{
  "num_hidden_layers": 10,
  "hidden_size": 448,
  "num_attention_heads": 7,
  "num_key_value_heads": 7,
  "head_dim": 64,
  "intermediate_size": 1344,
  "vocab_size": 32000,
  "hidden_act": "geglu",
  "norm": "rmsnorm",
  "norm_place": "pre",
  "norm_eps": 1e-05,
  "positions": "rope",
  "rope_theta": 1020.0,
  "rope_fraction": 0.25,
  "qk_norm": true,
  "attn_scale": 0.149,
  "bias": "none",
  "tie_word_embeddings": false,
  "parallel_block": true,
  "extras": ["local attention windows", "capped logits"],
  "init": "normal",
  "init_std_qkv": 0.0227,
  "init_std_o": 0.0,
  "init_std_up": 0.0227,
  "init_std_down": 0.0,
  "optimizer": "muon_variant",
  "learning_rate": 0.016,
  "lr_mult_o": 1.49,
  "lr_mult_up": 0.616,
  "lr_mult_down": 1.5,
  "beta1": 0.95,
  "lr_head": 0.00766,
  "warmup_steps": 0,
  "schedule": "wsd",
  "decay_fraction": 0.764,
  "decay_shape": "linear",
  "final_lr_fraction": 0.0,
  "batch_tokens": 65536,
  "max_seq_len": 1024,
  "doc_mask": true,
  "train_tokens": 323400000,
  "max_steps": 4935,
  "dataset": "wikipedia_en"
}
Each number is 128 + 32 x the weight over its row's rms, rounded and kept within 0 to 255. Layers, rows and columns count from 0. The size above them is the row's rms in percent of the matrix's.

# layer 2 MLP up, 1344x448, rms 0.0978, rows 727-737, columns 0-223
size [100 100 103  97  97  91 105  96 103  94  95]
[[140 113  70 117 116 152 137 135 177 140 150 105 145 168  73 168 132 142 148 116 131  83 185 134 116 173 143 135 163 125 116  94 150 133 131  96 171  56 157 105 130 158 102 153 121  69 120 144 112 122 137 187 102 120  78  88 148 133 139  54 176 129 138 132  91 113 111 163  97 130 159 126 125  99 130  87 110  62 131 195  75 216 157  71 208 180 161 129  73 117 108 121  90  98  67  95 160 127 124  91 108 115 127 104  74 142 126  98 141 156 134  86 165  98 153 150 122 236 117 119  99 139 126  82 122 145 147 116 175 122 101  85 180 122 140  80 109  81  80  73  89  73 110  97 138 113 105  92  92 121 124 109 194 116 101 107 128 132 122 124 144 106 174 149 202 131  93 135 141  98 179 167 106 138 164 113 106 117 120 130 120 104 151 153 159 141 129 147 148 120 229 178 144 130  91 124  77 163 172 139 124 130 164  98 141  95 104 124 142 153 153  99 127 149 147 154 148 130 132  99 150 171  93 146]
 [150 159 133 148 155 116 101 166 156 101 155 112 132 140 123  81 179  93 118  98 162 114 138  91 176 130 101 160 161 103 150 114 148 144  61 109 114  83 124 127 152 112  79  89 109 165  73 115 128 114 180 142  99  93 163 133 163 132 175  99 131 127  64 134 122 115  99 139 153 129 154 147 140 172 134 104 113 115 141 179 119 132 131 139 109 168 145 122 115 140 128 121 104 144 124 162 100 195 102 159  96 101 129 182 130  63 157 104 120 108 178  68 101  95 108 100 161 146 155 184  87 149 134 132 107 130  84  98  87 185 110 178 125 182 159 176 100 165 202 178 139 126 171 192 131 129 111  84  99 156  57 148 186  94 146 132 167 121  89  91  91 113 131 104 182 153 170 158 115  69 110 140 164 151 172  72 125 159 110 102 118 105 144 131 226 134  83 124 111 190 179 180 149 131 118 114 139  52  78 145  62 156 194 116  82 141  95 144  86  99 141 132 114 167  76 137 107  95  86 131 122 163 153 138]
 [ 98 114  92 167 182 122 143  99 143 112 140 125 105 138 186 160 145  82  96 151 186 150 144 144 166 140 121 140 140 182 129 162 113 156 111  86 132 131  85 159 140 130 167 108 132 102  90 109 144  97 180 131 123 129  63  80 192 153 136 162 184  97 211 152  91  83  96 128 186 101  75 174 163 127 140 132 141 123  93 113 131  89 110 150  67  72 158  73  71  86 149 123 158 135 117 139 118 111 168 173 106  51 127 130 104 124 144 153 108 137 153 148 100 130 148 164 168 132 176 142  94 103  95 125 164 118 133 133 135  89 110 163 111 108 154  89 148 139  97  76 138 157 164  87 127 155 114 121 135 155 130 165 108 154 136  80 134 107 111  87 107 106 132 120 145 115 108  78 178 141 120 141  98 110  90  71  91  88 167 114 144  77  98 106 120 139 132 138  59 138 210 164 131 128 113 137 119 146 128 152 135 130 125  75 132 130 128  65 147 209 126 111 101 119 159 113 209 119 164 166  36 161 144  99]
 [137 148 119 200  98 105 167 131 111 123 101  94 154 135 110 177 116 144 132  91  99 159 140  55 120  99 133 144 176  90 172  92 117 150 144  42 115 123  74 105 139  68 163 148 103 127  99  81  92 126 154  69 178 157  98  75 200 179 120 163 172 153 160 121 110 144 147 140  85 134 157 205 149 131 174 143 116  62 162 149  81 136 100 149 132 138 139 149 156  64 101 116 154  99  56  83 125 107 100   8 119 131 163 129  82 109 163 117 107 173 176  94 107 150 106 145 101  90 124 137 139 110 140 142  92  71  85 127 140 158  98 143  93 144  63 144 114 101 189 137 148 160 144 113 124  82 109 116 140 132 131 101 159 171 104 141  81 132 151 155 147 105  80  97 109 108 123  85 128 134 167 113 164 155 128 170 136  95 153 118 113  73 151  73 182 104 147 240 179 169 161  99 157 149 133 183 100  82 125 134 148 144  99 103 150 169 174 183 173 106  79 129 100 156 129 146 104 150  95 165 102 136 162 100]
 [135  96 160  96 145 103 168 118 143 138 145 126  97 111 140  90 121 100 110  63 154 153 110 121 117 142 105  84 128 112  77  81 109 146 108 120 153  99 123 154 128 146  40 172 144  87 119 165 130 108 144 172 109 120 148  94 169 125 153 145 200 101  58  71  94 140  71  88 171 102 168 129 145 160  86 102  73 181 113 151 105 172 131 109 157  79 167 143 175 139 172 126  72 133  58 114 165 136 104 133  87 111  78 127  99 150 122 113 130 137 116 175  65 167 142 169  99  93 129  88 122 131 160 116 191 167  60 140  87 120 118  90 127 155 115 102 141 167 127 138 134 171  98 173 154 144 124 119 125 103 122  83 132 140 138 140 120  60  66 120 162 121  69 121 109 184  91 114 139 149  66 135 105 108 118 152 162 112  79 102 177 142 130 139  77 143 127 151 168 125 143 145 132 148  99 149 190  78 119  89 107 161 146 154 111 121 139 135 125  85  53 194 148 135 171  92 141 129 126 101 115 135 107 130]
 [159 153 137 117 151 118 169 104 101 165  45 141  73 197 102  97 133 169 107 174  99 170 146 148 103 174 102  88 140 110 157 165 116 113 121 134 101 187 133 162 160 188 101  83 159  85 150 152 153 118 151 195 103 117 111 112 137 192 149  87 108 101 120 109 187 127 185  58 107 108  50 122 151 172 161  55 109 136  90 122 132 119 141 116 193  83 131 138 150 130 150  89 174 163 150  75 104 157 167 187 133 145 141 153 113 148  98  76 125 127  94 168 134 119 143  53 121 158 135 194 146 191 149 134 110 143 130 122 120  70 121 117  66 136 144 143 157 135 122 137 141 114 172 167 126 103 140 155 155 125 123 130 142  98 127 104 179  88 108  82 123 146 175  92 130  81 105 158 108 118  85 151 122 108 130 134 159 152 121 151  69  70 121 148 185 121  22  93 133  33 163 118 153 130 148 144 158 160 149 168 142  99 149 151  52 117  76  98 136 203 167 102 103 145 141 131 165 132 111 174 105  90  75 177]
 [ 97 137 156 137 104 194 141 183 185 124 133 133 146 114  97 112 134 126 119 119 115 141 142 140 114 106 126 113 124 159 111 136 122 132 213 206 113 105  92 117 119  80 106  79 158  86 127 164 186 124 155 121 147  79 188 157 111 157 125  93 104  91 166 143 136 118 153  66 135 146 192  81 107  87 128 119 161  76 176 143  94 128 145  94  96 137  97 154 170 128 114 113  97 123 121 139 117 142 114 118 122  99  69 142  99 140 181 132 156 125 113 131 151  92 104 114 199 159 130 105 116 104 225 142 160 133 129  76 119  99 165 102 109 143 119 166 135 102 111 117 130 122 103  88 151  58 126 107  61 145 141 143 131 156 147  88 132 134 102  47 156 141 159 146 132 120 143  99 134 140  98 131 183 142 110  73  93 153 106 148 132  75 156 142 143 178 101  83  89 161 133 166 149  82 154  84 134 150 135 104 142 156 151 163 196 133 180 135 126  90  93 153  67 119 129 103 162 187 156 197  90 131 170 195]
 [ 74 136  32 166 170  59 128 171 132 160 101 139 165 105 112  95 191 114 160  71  80  80 147 132 139 124 168  99 144 113  87 117 167 107  94 168 132  88  57 160 145 164 128 167 115 127 100 135 175 145 134 158 107 137 156 108 139 127 112  89 104 161 162 126 130  94 159 160 109 109 218 153 112 125 130 159  73 136 113 104 159 179 161 126  94 174 132 152 196 138 152 145 108 122 117 102  94 140  87 119 186 122  91 135  67 101 125 134  98 105 125 139 112 112 155 108 139 128  71  96 100 126 143 160 121 101  63 120 108 226 121  22 151 117 132 121 133 154 136  81 120 150 139 113 132 134 132  94  93  88 113 113 145 125 138 147 116 186 133 139 130  66 136 168  94 138  99 140 105 109 163 106 151 162 111 124 100 162 155  95  76  69 165 149 122 132  90  97 153 149 148 125 139 141 129 155 139 113 119 149 124 133 102 145 138 164 194  94 135 113 171 101  51 127 158 114 131 115 115 165  96 129  80 156]
 [ 92 217 157 133 153 106 199 138 176 123 159  72  80 109 148 129 176  98 153 122 112 165 112 113 169 105  99 161 123 120 140 116 150 134 172 168  77 169  85  48  53 123 134 137  80 142  57  87 190  86  89 155 173 158 167 136 180 165 131 131 154 109 111  87 106 104 111 206 126 180 152 113 120 186 104 119 175 140 165 155 126 164 123  92 123 164 113 116 117 106 168  92 165 137 136 177 106 152 145 171 117 180 113 154  85 168 173 149 169 158  72  76 180 118 168 145 159 131 131 152 118  91 141  86 103  64 163 132 154 166  84 128 143  84 140 105 105  53 126 117 200 174 123 147 144 120 107 120 136 177 130 106 178 124 173 116 173 125 136 136 171 151 144 152  99 145 166 178  81 122 153 126 126 139  86 131 116 156  95 199 189 144 127 108 179 116 151 114 180 117 147 135 106  69 126 126 135 102 134 159 184 108  92 163 120 118 106  86 122 177 114 119 170 105 118 141 114 143 201  51 130 135 119 128]
 [ 90  98 114  72 175 180  90 178 216  33 113 155 172  73 172 157 137 154 152  86  78 125  98  96 122 178 184 109  81 223 146 115 125  57 145 130  87 120 170  87 101 122 191 157 142  98 166 167 123  93 103 109 111 133 114 115 180 175 127  86 122 112  79  91 155 126 155  79 159 131 136 103  99 103 127 120 149 116 103 147 175 101 143 149 110 155  90 112 187 100  82 186 129 128  88 147 138 116 143 209 162 110  59 147 145 112  79 106 107 170 126 103 155 147 156  98 138 137 124 168 144 130 142 187 159 153 110 129 163 102  91 105  90 197 118 116 147 172 104 143 126 129 137 135 146  96 123 100 113  87 143 103 137 101 148 154  99 137 183 127  86 150  77 151 158 149 127 150  89 150 125 111  99  65 114 157 119 118 108 101 110 140 122 169  93 133 172 128  78 132 166 121 124 118  95  76 166 176 101 130  94 114  62 148 149 141 119  73 198 102 122  94  97 105 111 190  81 149 121 198 195  82 110 115]
 [156 101 141 198 169 148 128 108 104 149  81 196 147 130 143 157  92  91 120 148 199 143 134 116  95  70 107 141 180 120 193  91 111 160 140 105  95 145 122 115 129 181 129  97  88  90 120 185 134 140  87 113 134  76 102  81 117 108 157 193 135 155  98  91 100 127  93 218  89 163  91 157 110 125 133  65 147 155 139 145 111  63  90 112 111  92 107 160  97 154 103 151 142 124 147 164 139 177  74  97 157 148 183  97 173 108 145  95 106 146 137 156  81 165 118 140 112 124  96 157  83  81 146 190 139  71 133 102 153 105  76 154 150 107 130 138 142  69 128 130 122 144 111 150 179 172 123 120 210 148 134  73  78 111 125 156 154 141 159 106 110 119 138 134  89 140 108 173 159  76 132  65  84 142 115 132  42  81 136 122 101 150 109 133  93 142 108 103 153 135 124 114 106  63 111 172 120  90 122  93 133 100 135 178 155 120  96  96 111 167  96 145 107 104 131 109  68 104  75 112 202 167 119 152]]
# layer 2 MLP down (transposed), 1344x448, rms 0.128, rows 727-736, columns 0-223
size [100 104 101 103 101  98 105  95 105  99]
[[112  75  97 164 109  65 114 163  97 103 121 111  77 131 106  90 146 153 136 122 133 151 130 142 106 102 142 142 140  98 148 111 103 108  87  98 143 160 153 151 134 146 147 125  99  65 176 102 110 117 108  99 137  90 155  77 117 118  86 133  76  80 144 146  98 124 122 140 190 213 131 103 126 128  74 102 135  97 117 148 114 106  48 122 133 192 142 108 145 147 128  88  86 200 123 124 117 163 122 105 106 102  87 135 176 174  79 140 102 173 111 158 116 139 149 127 159 144 153 170 173 125 148 141  55 171 112 149 145  89 168 127 148 125 146 113 138 110 160 111 174 128 176 171 151 125 107 106 149 108 119 137 217 137 159 162 120 144 130 163  71 172 120  62 149 134  88 113 133 143 141 151 217 115 158 189 181 111 144 149  86 180  71 113 156 169 140 149 143 160 179 156 122 188 166 153 157 142  73 143 121 141 137 108 138 116  75 122 127 117 135 137 160  84  85 140  80  52 176 174 159 102 113 159]
 [ 91 158 144  99 156 144 117 129 142 112 125 100  99 146  51 105 126 163 117 131 138 150 137 110 106 101 123 140 180  92 133 132 102  86  84  89 123 145 147  53 188 166 116 141 143 140 100 124 163 126 158  96 114 135  98  66 134 124 164 147 173 172  85 145 154 116 117 158 117 179 163  96 119 123  85 148 197 135 136 143 136  91 139 109  66 123 191  39 108  92 136 174 123  66 151 156 142 170  92 147 179  98 142 134 110 151 117  79 147 121 135  76  82 127  99 150 148 142 110 127 175  85 155 164  62 106  89 109  92 131  71 155 140 105 198  42 150 178  73 102  92 117 193 118 183 102 181  84 121 124 144 128 131  99  79 175 106 137 114 152 139 136 122 110 107 150 121 101 125 167 148 103 146  96 168 117 175 123 154 152 100 117 157 191 156  76 106 145 141 108 128 163 131  64  93 110 102  51 111 128 138  94 100 102  82 114  99 117 128 103 129 107 172 126 133 109 115  75 129 129 169 170 107 146]
 [117 129  57 106  74 157  70  86 151 116 130 121  70 143 210 148  98 111 141 179 157 120 123 140 105 102 143  81  82  82  88 155  80 150 109  96 125 176 188  78 129 104  90 144 132 130  67 105 151 243 181  59 146 146 121 102 142  86 106  98  76 115  99 127 141  93 140 181 153 145 166 136 148 167 176 138 177  64 130 124 136 111 124 103 123 124 157 164 148 148 149 104  83 133 135 193 158  97 134 135 151 109 122 120 195  93 141 130 110 112  86 142 105 140  99  76 186 107 150 123 174  90 137 111 117  77 162 113 116 151 164 164 163  61 148 109 100 166 147 122 130 153 133 161  78 123 128 101 129 105 219 131 123 161  78 112 127 138  93  97 141 148 133  93  47  79 122  92 128 123  95 119 162 140 130 140 123  80 157  91 151 125 126  87 163 139 159 176  91 124 110 159 139 156 142 163 155 152 155 113 120 164 106 135  95 126 155 117 141 116 118 166 117 132 118 155 146  90  94 127 103 144 140 147]
 [171 190 156  56 116 125 128 121 119  73 112 158 186 133 127 152 123 157 127 114 105 101 132 111 126 161 137 117 103 104  97 121 124 154 160 131 118  84  92 112 136 120 121 172 103 140  97  91 141 175 131 110 154 136 112 159 116 156 130 157 154 143 113 168 126  75 121 163  86 192 139 139 183 145 131 107 172 115 102 112 141 182 109 131 128 130 125 121 101  75 133  78  83 146  65 129  71 133  84  50 100 137 128 176 148 134 141 107 140  80 107  87  93 111 187 130 103  95 178 140 136 109 129  92 121 141  89 104 164 151  76 142 136 137  84 149 101  91 132 211 143 100 112 161 143  56 105 171  95 102  92 143 149 138  90 141 110 147 152 103 175 126 122 145 156  92 123  82 151 148  81  89 101  88 149 140 130 137 130 163 165  79 131 163 170 161 111 193 100 123  92 104  93 147 139 167  98 103 117 124 162 119 125 184 204 157 127 107 119 162  99 116  99  84 126 102 186 106 116 125 169 120 175  93]
 [139 117 163 137 145 173  60 107 146 159 189 123 120 171 149 124  56 126  63 199 143 151 154 156  67 126 153 122 109 152 123 144  59 128 106 106 155 123 111 158 148 138 114 187 100 129 125 120 128 148 128 228  74 120 175 133 136 156 123 135 143 121  82 120 195  89 113 202  97 137  61 121 139 133 129  84  97 194  92 131 171 117 159 128 155  97 102 143 145 142 157 161 118 201 133  94 123 117 125  71 170 145 157 104 153 134 145 149 144 140  91 143  72  85  84 139 114  92 105  71 156 136 155 121 144 119 115 121 168 150 110 135  72 110 139  93  93 174 153 143 142 192 119 107 124 108 145 179 128 177 141  40 162 111  62 157 185   1 115 184 172 168 169 107 128 138  77  90 171  89 141 160 126 105 183 126 161 121  62 116 147 121 105 127 139 173  83  93 135 146 146 125 117  86 165 136 126  99 141 155 120 145  84 142 176 163 139 150  74  68  68 127 153 148 155 150 113 123 126 124  97 112 109 133]
 [106 170 156 122 147 104 142 154 183  85  97 189  91 169 189  95 108 136 112 155  97 107 128 156 166 114 133  97 100 115  77 137 106 130 127 178  87 133 159 146 125 144  67  96  93 117 151 123 139 121 120 115 139 128 131 174 100 160 165 138 164 110 177 126 145 122 106 155  63 170 134 107  90 153 130 144  99 115 119 230 142 115 111 173  69 153 184 110 149  95 127 117 166 118 127 125  76 138 143 126 100 103 110  92 139 115 117 100  72 127 133 148  83 135 143 145  99 130  71 173 108 183  95 124 124 123 127 162 100 142 119 124  73 118 116  73 168 145 113 124 143 118 116 179 170  56 110 134  73 109 186 130  55 122 175 127 125 116 138 130 148  99  87 124 122 117  95 119 115 133  94 120 131 128 168 124 103 111 101 167 165 154 100 138 133 131  87 104 163 129 165 127 137 175 139 168 168 131 210 120 187 152 154 142 100  93  91 121 153 174 155 100 145 139  85 102 102  99 105  95 141 115  83  90]
 [159 115 133 143 129 138 177 146 101 141 150 139 157 142  75 116 120 156 107 131 160 148  85  78 121  95 192  96 151 147 185 111 135 131 139 116 126  75 169 135 149 110 162 105 166  90 108 149 172  93 121 132 184 135 160 166 126 119 132 108 222 131 104  65  61  67 177 159 181 126 187 158 162  75 150 170 115 124 127 145  80 134 125  87 125  94  90 141 149 180 139 100 127 154 121 169 124 109 116 111 120 100 103 150  86 129 111 115 125 129 116 110 195  70 180 137 157 112 166  83 175 173 148 110 107  64 140 158 130  61 120  97 127 154 141 118 157  78 116 114 146 119 124 141 101 146 135 119 128 115 144  90 138 139 188 140 168 119 179 109 137 140 106 117 147 120  55 124  97 145 174  93 149  81  98 107 112 122 128 134 186 166 112 134 186 148 110 113 123 139 124 190  71  79 104 104  83 158 124 165  70 117 157 172 170 131  88 170 154 147 100 185 117 145 123 170 149 129  91 149  98 151 122 142]
 [108 137  77  83 149 152  92 142 147 141 102  85 107 146 127 117 142 119 114 114 104 108 122 122 136 134 100 114 146 163 149 133 118 105  99  89  48 156 139 100 145 107 148 140 121 130 145 109 145 139  77 166 127 143 153  89 201 101 124 152 105 181 133  99 129  99 120  96 130  32 121 168 166 141  72 157  69 168 104 114 208 151 125  85 177 146 136 138  98 121 186  48 125 133 163 123  89 154 142 123 104 136  90 120 137 118 155 117 156 137 179 162 141 141 125  64 134 173 102  75  87 133  89 122 110  87 120 123 114 115 139  75 181 134 129 140 112 111 206 221  98 112 101  99  79 133 191 154 160 125 145 178 114  90 131 132 182 112 124  93 100 136 157 180 168 169  89 102 112  50 141 160 129 169 186 100  93 111  66 128 119 133 130  98 154 127 135 126 178  89  86 129 119 163 135 137  91  90 108 153 179 182 113  62 142 126 152 126  80 182 127 121  76  93 166 157 120 115 153 106  95  72 118 135]
 [ 95 186 128 158 127 130 209 132 119 122 143  98 145 142 110 179 129  84  77 117 139 136  44 131 126 129 137  89  90 183 151 183 180 111 160 115 151 137 112 113  35  82 142  83  95 145 140 130 176 111 108 146 167 117 127 164 154 141 131  60 108 118 175  72 146 207 131 109 167  89 119 187 154  94 110 128 134 125 100 145  84 130 120 137 126  94  60 138 144 155 117 175 132 100 114 117 131 156  67 117 118 118 112  75 130 159 212 121 144  65 121 171 129  80 123 121 153 101 146 174 123 127  91 141 154  70  52 158 145 116  63  96  92 105 127 157  51 175 110 140 152 101 129 172 161 112  59 148 136 119  72 171 123  63 147 122 178 113 132 115 132  86  79 149 143 153 105 188 141 135 151 164 111  85  80 125 137 157 160  80 133 145 143 162 121 116 132 120  82 135  95  87 150  71 158 104 106 124 150 137 203 116 128 132  97 147  82 152 117 119 129 146 151 121  99 110  99  71 139 131 135 163  96 153]
 [163  85 143  91 105 108 130 148 185 146 109 140 171 173 123 152 119 137 140  87  50 108 104 118 139 123 132 110 114 176 125 114 109 133  57 149  80 193 115 135  97 119  98  66 126  76 113  94 177 168 141 151 134 113 140 142 183 147 123 147 177 122 117 157 146  90 157  64 133 110 130 151 131  86 108 133 115 144 118 173 165 156 145 131  93 155 114  89 210 108  51 154 123 141 111 133  81 137 114 122 134  91  50 146  92 105 108 118  85  84 114  71 142 136  90 117 152  79 186 158 110 142 123 135  88  87  94  97 169 118 162 151 144 211 114 160 132 142 174 116  98 107 115 118 109 100 185  87 180  84 210 133 191 130 146 110  91 164 154  81 137 109 132 143 133 166 113 144  99 119 113  83 148 115 112 154 124 134 135 134 158  61  99 107  68 159 129 167 155 153 139 115 110 154 132 155 162 135  90 168 139 128 159 106 142  97 130 158 143  88 123  85 102 149  95 116 182 108 166 159 166  94  98 136]]
# layer 2 MLP gate, 1344x448, rms 0.093, rows 728-737, columns 0-223
size [101  96 104 101  97 102 101 103 101 103]
[[123  74 137 109 142 154 130 138  61 118 135 158 188 109 127 126 118 126  75 175 107 127 111 136 146 166 162 117 117 211  93 176 182 188 169 180 133 108 117 158 111 102 118  95  88 111 132 131 101  75 109 109 184 106 107 168  48 142  70 120  91 175 129 136 164  94 134 124 111 152  89 117 146 120 103 130 111 133 145 114 143 101 140 138 206  68 155 108 164 128 143 130 118 180 120  96 112  86  66 124  81 153 105 130 106 156 149 148  65 114 124 199 157 123 103 142  74  71  68 116 163 137 136 170 160 137 199 182 143  61 171 114 112 120 105 150 111 107 130  96 140 104  78 112 126 131 129 143 159 126 176 110 145 109 166 145 120 175 148  88 112 146 139 152 110 126 131 117 112 138 136 133 154 125  98 161 159 151 170 128 109 142 105 143  59 171 176 139  99 100 116 110 133  96 197 134 111 140 153 149 171 163 166  88 192 153 166 151 200 152  59 108 111  85 161 124 123 149 126 113 113 138  86  75]
 [ 55 136 106 117 117 142 113 111 119 142 178 170 157 154 122 132 147 154  82 171 138 122 178  98 123 174 152 109  84 100 150 147 121  79 126 154 161 121 152 156 138 146 115  87 113 116  82 185 125 126 154 126 104 157 108 108 162  89 180 131 127  84 212  26 129  78 109 143 100  81 130 174 166 175  59 100 103 120 118 107 110 104 130 150 105 134  82 170 100  78 138 118 145  96 136 156 214 158 141 195 111  80 159 119 119 149  98 130  95 176 138 105 120  92 168 156 142 154 137 163 179 127 100 144 148  32 113 118 102 114 124 113 126 134 147  67 155 115 125  58 133 181 140 166 191 128  85 110 118 139 121 107  99 167 189 135 115 143  99 102 108 123 106 131  87  95  88 149 172  42 139 114 133 130 124 140 142  99 157  96 108 120 133 113  97 139 191  90 141 125 161 126 154  91 126 174  92 134 101 159 143 141 132 110 107 124 139 147 104 130 129 122 180 115 126 112 154 169 152 185 103 170  73 132]
 [157 184  90  86 122  74 166 101  46 146 177 111 136 109 125  87 118 112 166 121 128 127 129 148  69 144 156 163 115 139 160 157 119 116 133 140 124 163 120 136  85 141 132 153 105  90 112 106 106 175 156  62 123  89  98 105 169 140 102 200 114 161  77 159 130 115 180 148  85 182 121 122 128 184 156 127 105 178 122 157  86 123 120 152 124 124 143 151  66 132  54 147 151  98 109 205 155 124 159  87 108 114 146 143 138 169 124 214 168  84 131  94 208 173 138 136  60  71 137 127 127 148  91 103 138 174  91 139 178 137  87 193 110 128  89  85 129 187  96 141 110 114 146 171 137  38  97 148 111 142 118  85 168 137 147 124 124  54 119 142 132 160  92 133 136 107 161 137 169 134 143 190 127 151 166 110 136  81 157 131 103 115 105 105 142 132 109 128  92 188  69 114 110 137 141 148 114  76 179 115  95 144 133 127 124 185 163 117 150 148 103 140 122 131 120 130 144  94 128 146 114 141  93 132]
 [113 124 137 142 161  97 139 132 139  93 227  70 142 138 149 196 105  78  91 152 140 112 117 168  70 100 150 129 141 169 125 150 154 145 120 105 166 132 148 108  82 103 119 157 118 181 116 119 105 141 137 197 146 120 147 142 130 112 151 115 161 112 159 104  97 156 128 169 132 116 143  84 128 157  79 135 104 157 143 153 109 117 114 121 115  85  88  72 152 114 107 147 149 148 132 165 122 150 135 110  90  51 164  94 115  84 143  78 157 171 106 173  92 173 121 216  98 112 171  77 224 201  80 119 143  82 178 102 158 148 121  92 104 171 152 105 117 146 128 114 114 148 167 126 110 147 139 103 137  71 119 123 147 163 166  43 121 132  77 145 105 128 186 134 140 116 150 119 183 105  82 124 115 131 109 154 114  92 110 125 205 112 186 119 106 133 149 132 156 161 111 140  71  82 134 128 151  91 188  93 157 152  83 100 131 156 121 115 149 108  97  89 114  68 105 152 181 152 125 172 166 149  99 146]
 [134 158  99 140  98 100 149 107 180 140 178  92 169 107  88 129 140  65 138 117 155  86  80 123 137 115 102 153  91 163 104 108 122  90 129  86 114 120 116  99 132  92 159 153  99 166  81 135 132 141  61 102 159  93 167 148 116 124 112 165 187 175 152 155  77 128  57 186 179 120 155 120  75  85  92 167 109 176 128 132 165 128 164 147  70 161 133 127  78 135 142 152 130 126 141 162 135 104 104  75 114 106 155  75 101  50 110 181 131 139 114 128 132 139 126 156 150 134 107 127  89  74 141 124 146  92 121 101 142  81 140 127 167 125  73 145 139 128 142 116 147 133  77 183 170 123 102 109 172 134  83 107 178 122 145 135 126 208 111 174 132 134 100  91 102 155 155 124 144 160 200  62 166 131 133 148 113  84 135 132 139 159 140  67 100 116 204 204  70 179 104 167 125  90 116  85 112  83 192 125 142 124  73 162 134 136 169 148 117  99  88 127 138  84  99  96 131 132 164  68 177 142 151 110]
 [107  91  86 125 151  88 140 104 151 169 144 107 113 133 114 123 146 115  96 149 128 124  76 119 132 141 104 140 133 194 147 167  86 176  93  77 136 170 169 118 164 157 193 137 147  79 119 153 118 142 133 116 139 113 126  84 144 106 156 109 122 108 158 161 147  94 151 134 135 124  85 144  71 151 108 109 178 155 133  94 166 171 131 135 154 106 131  99 121 142 170 167 132  95 133 116 177 135 128 111 120 100 140 128  66 159 163  73 121 193 152 108  97 194 106 148 129  82 128  63 137  82  77 128 117 164 104 166 153 201 112 144 145 131 177  92 154 142 125 177 159 106 140 154 107 169  98 113  87 146 108 114 118  96  69 103 131  90 113 171 105 159  91 147 122 114 129 142 120 151 131 146 118 174 163  74 105 109 146 150 169 143  99 156 101  85 158 151 169  92 209 146  40 156 105 133 140 131 143 153 145 139 119 125 134 120 162 152 112 160 140 142 102 118 152 115 136 132 171 111 187 141 147  93]
 [127  82 100 111  79  75 141  86 157  60 115  68  89   0 123 111 123 136 152 132 170 105 114  96 133 138 165 118 159 140  60 158 157 132 105 152 100 122  58 115 132 142 110 178  95 102  80 122 121 100 115  94 147 131 131 102 153 146 158 154 142 140 101  94 132 100 183 151 109 135 150 191  57 119  79 116 157 169  95 118 141 124 157 153  79 123 107 151 134 161 112  86  92 103 132  82 132 198  94 109 137  52 125 133  93 145 164 164 136 124  88  98 196 129 116 152  96 182 104 107  74 138 125 206 143 123 163 135 139 183 123 107 143  84 101 219 117 130  81 127 137 131 105 136 117 134 146 117  45  58 172 117 110  94  93 145 166 166 147 128 112 129 121 127 116 154 127 174 117 125 179 117 121 167 133 132 178 132 134  65 142 150 235 132 116 134  42  90 121 169 119 138 108 119 126 170 121  93 121 106  99 162 102 165  87 134 119 114 148 142 151  81 119 168 115  92 108 164 174 121  83 178 127 133]
 [156 142 126 117 130 117 118 176 152 144 109 152 115 195 121 130  64  56 152 184 211 184  66 146 201 167 162  91 129 140 115 152 158 184 154 102 110 108 121 169 122 138 131 101 111 147  87 128 130  84 130 140 153 126 132  95 128 107 131  97 109 179 190  87 143 102  89  96  79 150  98 102  94 147 134 141 169  92 114  61 120 128 134  81 137  67  77 150 155 127 154  79 130 129 144 122 148 148  55 121 114 122 160 109 136 105 161 189 119  95 104  91 144 126 110 104  51 127 130 128 102 110 139 111  98 144 171 106 161  89 187 132 129 116 137 235 140 138 150 157 119  51  86  99 156 108 115 109 114  77  89 118  88  84  83 143 133 183 102 130  68 134  96 154 100 174  76  74 151 131 137 114 125 137 160 111  95 188 100 133 108  92 112 106 121 164 154 189 131 134 173  94  93 130 130  73 152 182 103 117 122 108 152 131 173 103 115 159  90  37 153 127 188 156 111 100  97  82 119  98 126 193 145 178]
 [ 99 176 155 107 162 168 154 153 102  82 117 109 179  87 208 120  74  88 171 162 130 188 137 176 166 150  93  90 109 166  99 119 126 123 100 149  82 146 117 157 124 106 161 168 123 132 144 106 126 122 170  89 195 115 112 124 102 124 166 108 180 160 159 175 124 140  85  89 121 143  81  98 140 112  79 145 149 133  92 180 165  76 120 111 120 185 136 218 194 107 144 161 179 142 101 160 119 154 108 124 136 127  95 138 144 164 130 110 101  81  74 123 136 112 110 123 105 129 142 130  92 124 137 159 132  71 120 168  89 138 143 100  79 154 110 138 104 170 103 233 111 124 136 146 195 109 205 103 143  84 112 185  82 165 154 173 162 162 135 101 108 147 142 163  82  17 146 189 108 121  75 120  74  86 124  80  85 158  78 124  41 159 124 106  79 143  75 145 187 137 116 156 120 131 143 140 151 104 147 128 144 162  92 149  76 131 133  84 104 123 133 122  61 104 112 112 101 176  88 229 141 143 142 136]
 [150 107 135 105 148 135 159 118 128 129 151 103 126  79 128  84 112 226 130 148 107 159  67 150 115 124 158 144  78 121  82 165 157 106  82 157  96  75 141 126  99 122 139 171 134 124  81 141 117 102 157 158 111 166 100 133 133 119 126  97 114 141 132 172 126 137 181  88 155  72 159 112 107 180 141 185 133 122  81 110  81 136 130 100 138 140 137  95  68  78 141 105  94 116 116 120  81 119 105  99  58  94 114 145  93 182 128 144 143 120 119 119 121  76 127 118 147 139  92 135 122 125 143 114 133 129 127 161 117 196 209  98 101 105 157 141  84 171 117 173 171 114 103 101 103 121 110 141 121 163 126 111 166 117 130 138 103 145 123 114 143 128 143 105  79 175 181 129 112 157 149 133 131 171 180 120 156 163 138 149  70 114  89 166  75 208 194 142 113  82 116 191 143 121 151  92 173 149  74 112 174 142  87 146 137 176 144 167 159 139 131 101 124 125 130 149 147 153 162 116 109  93 122  93]]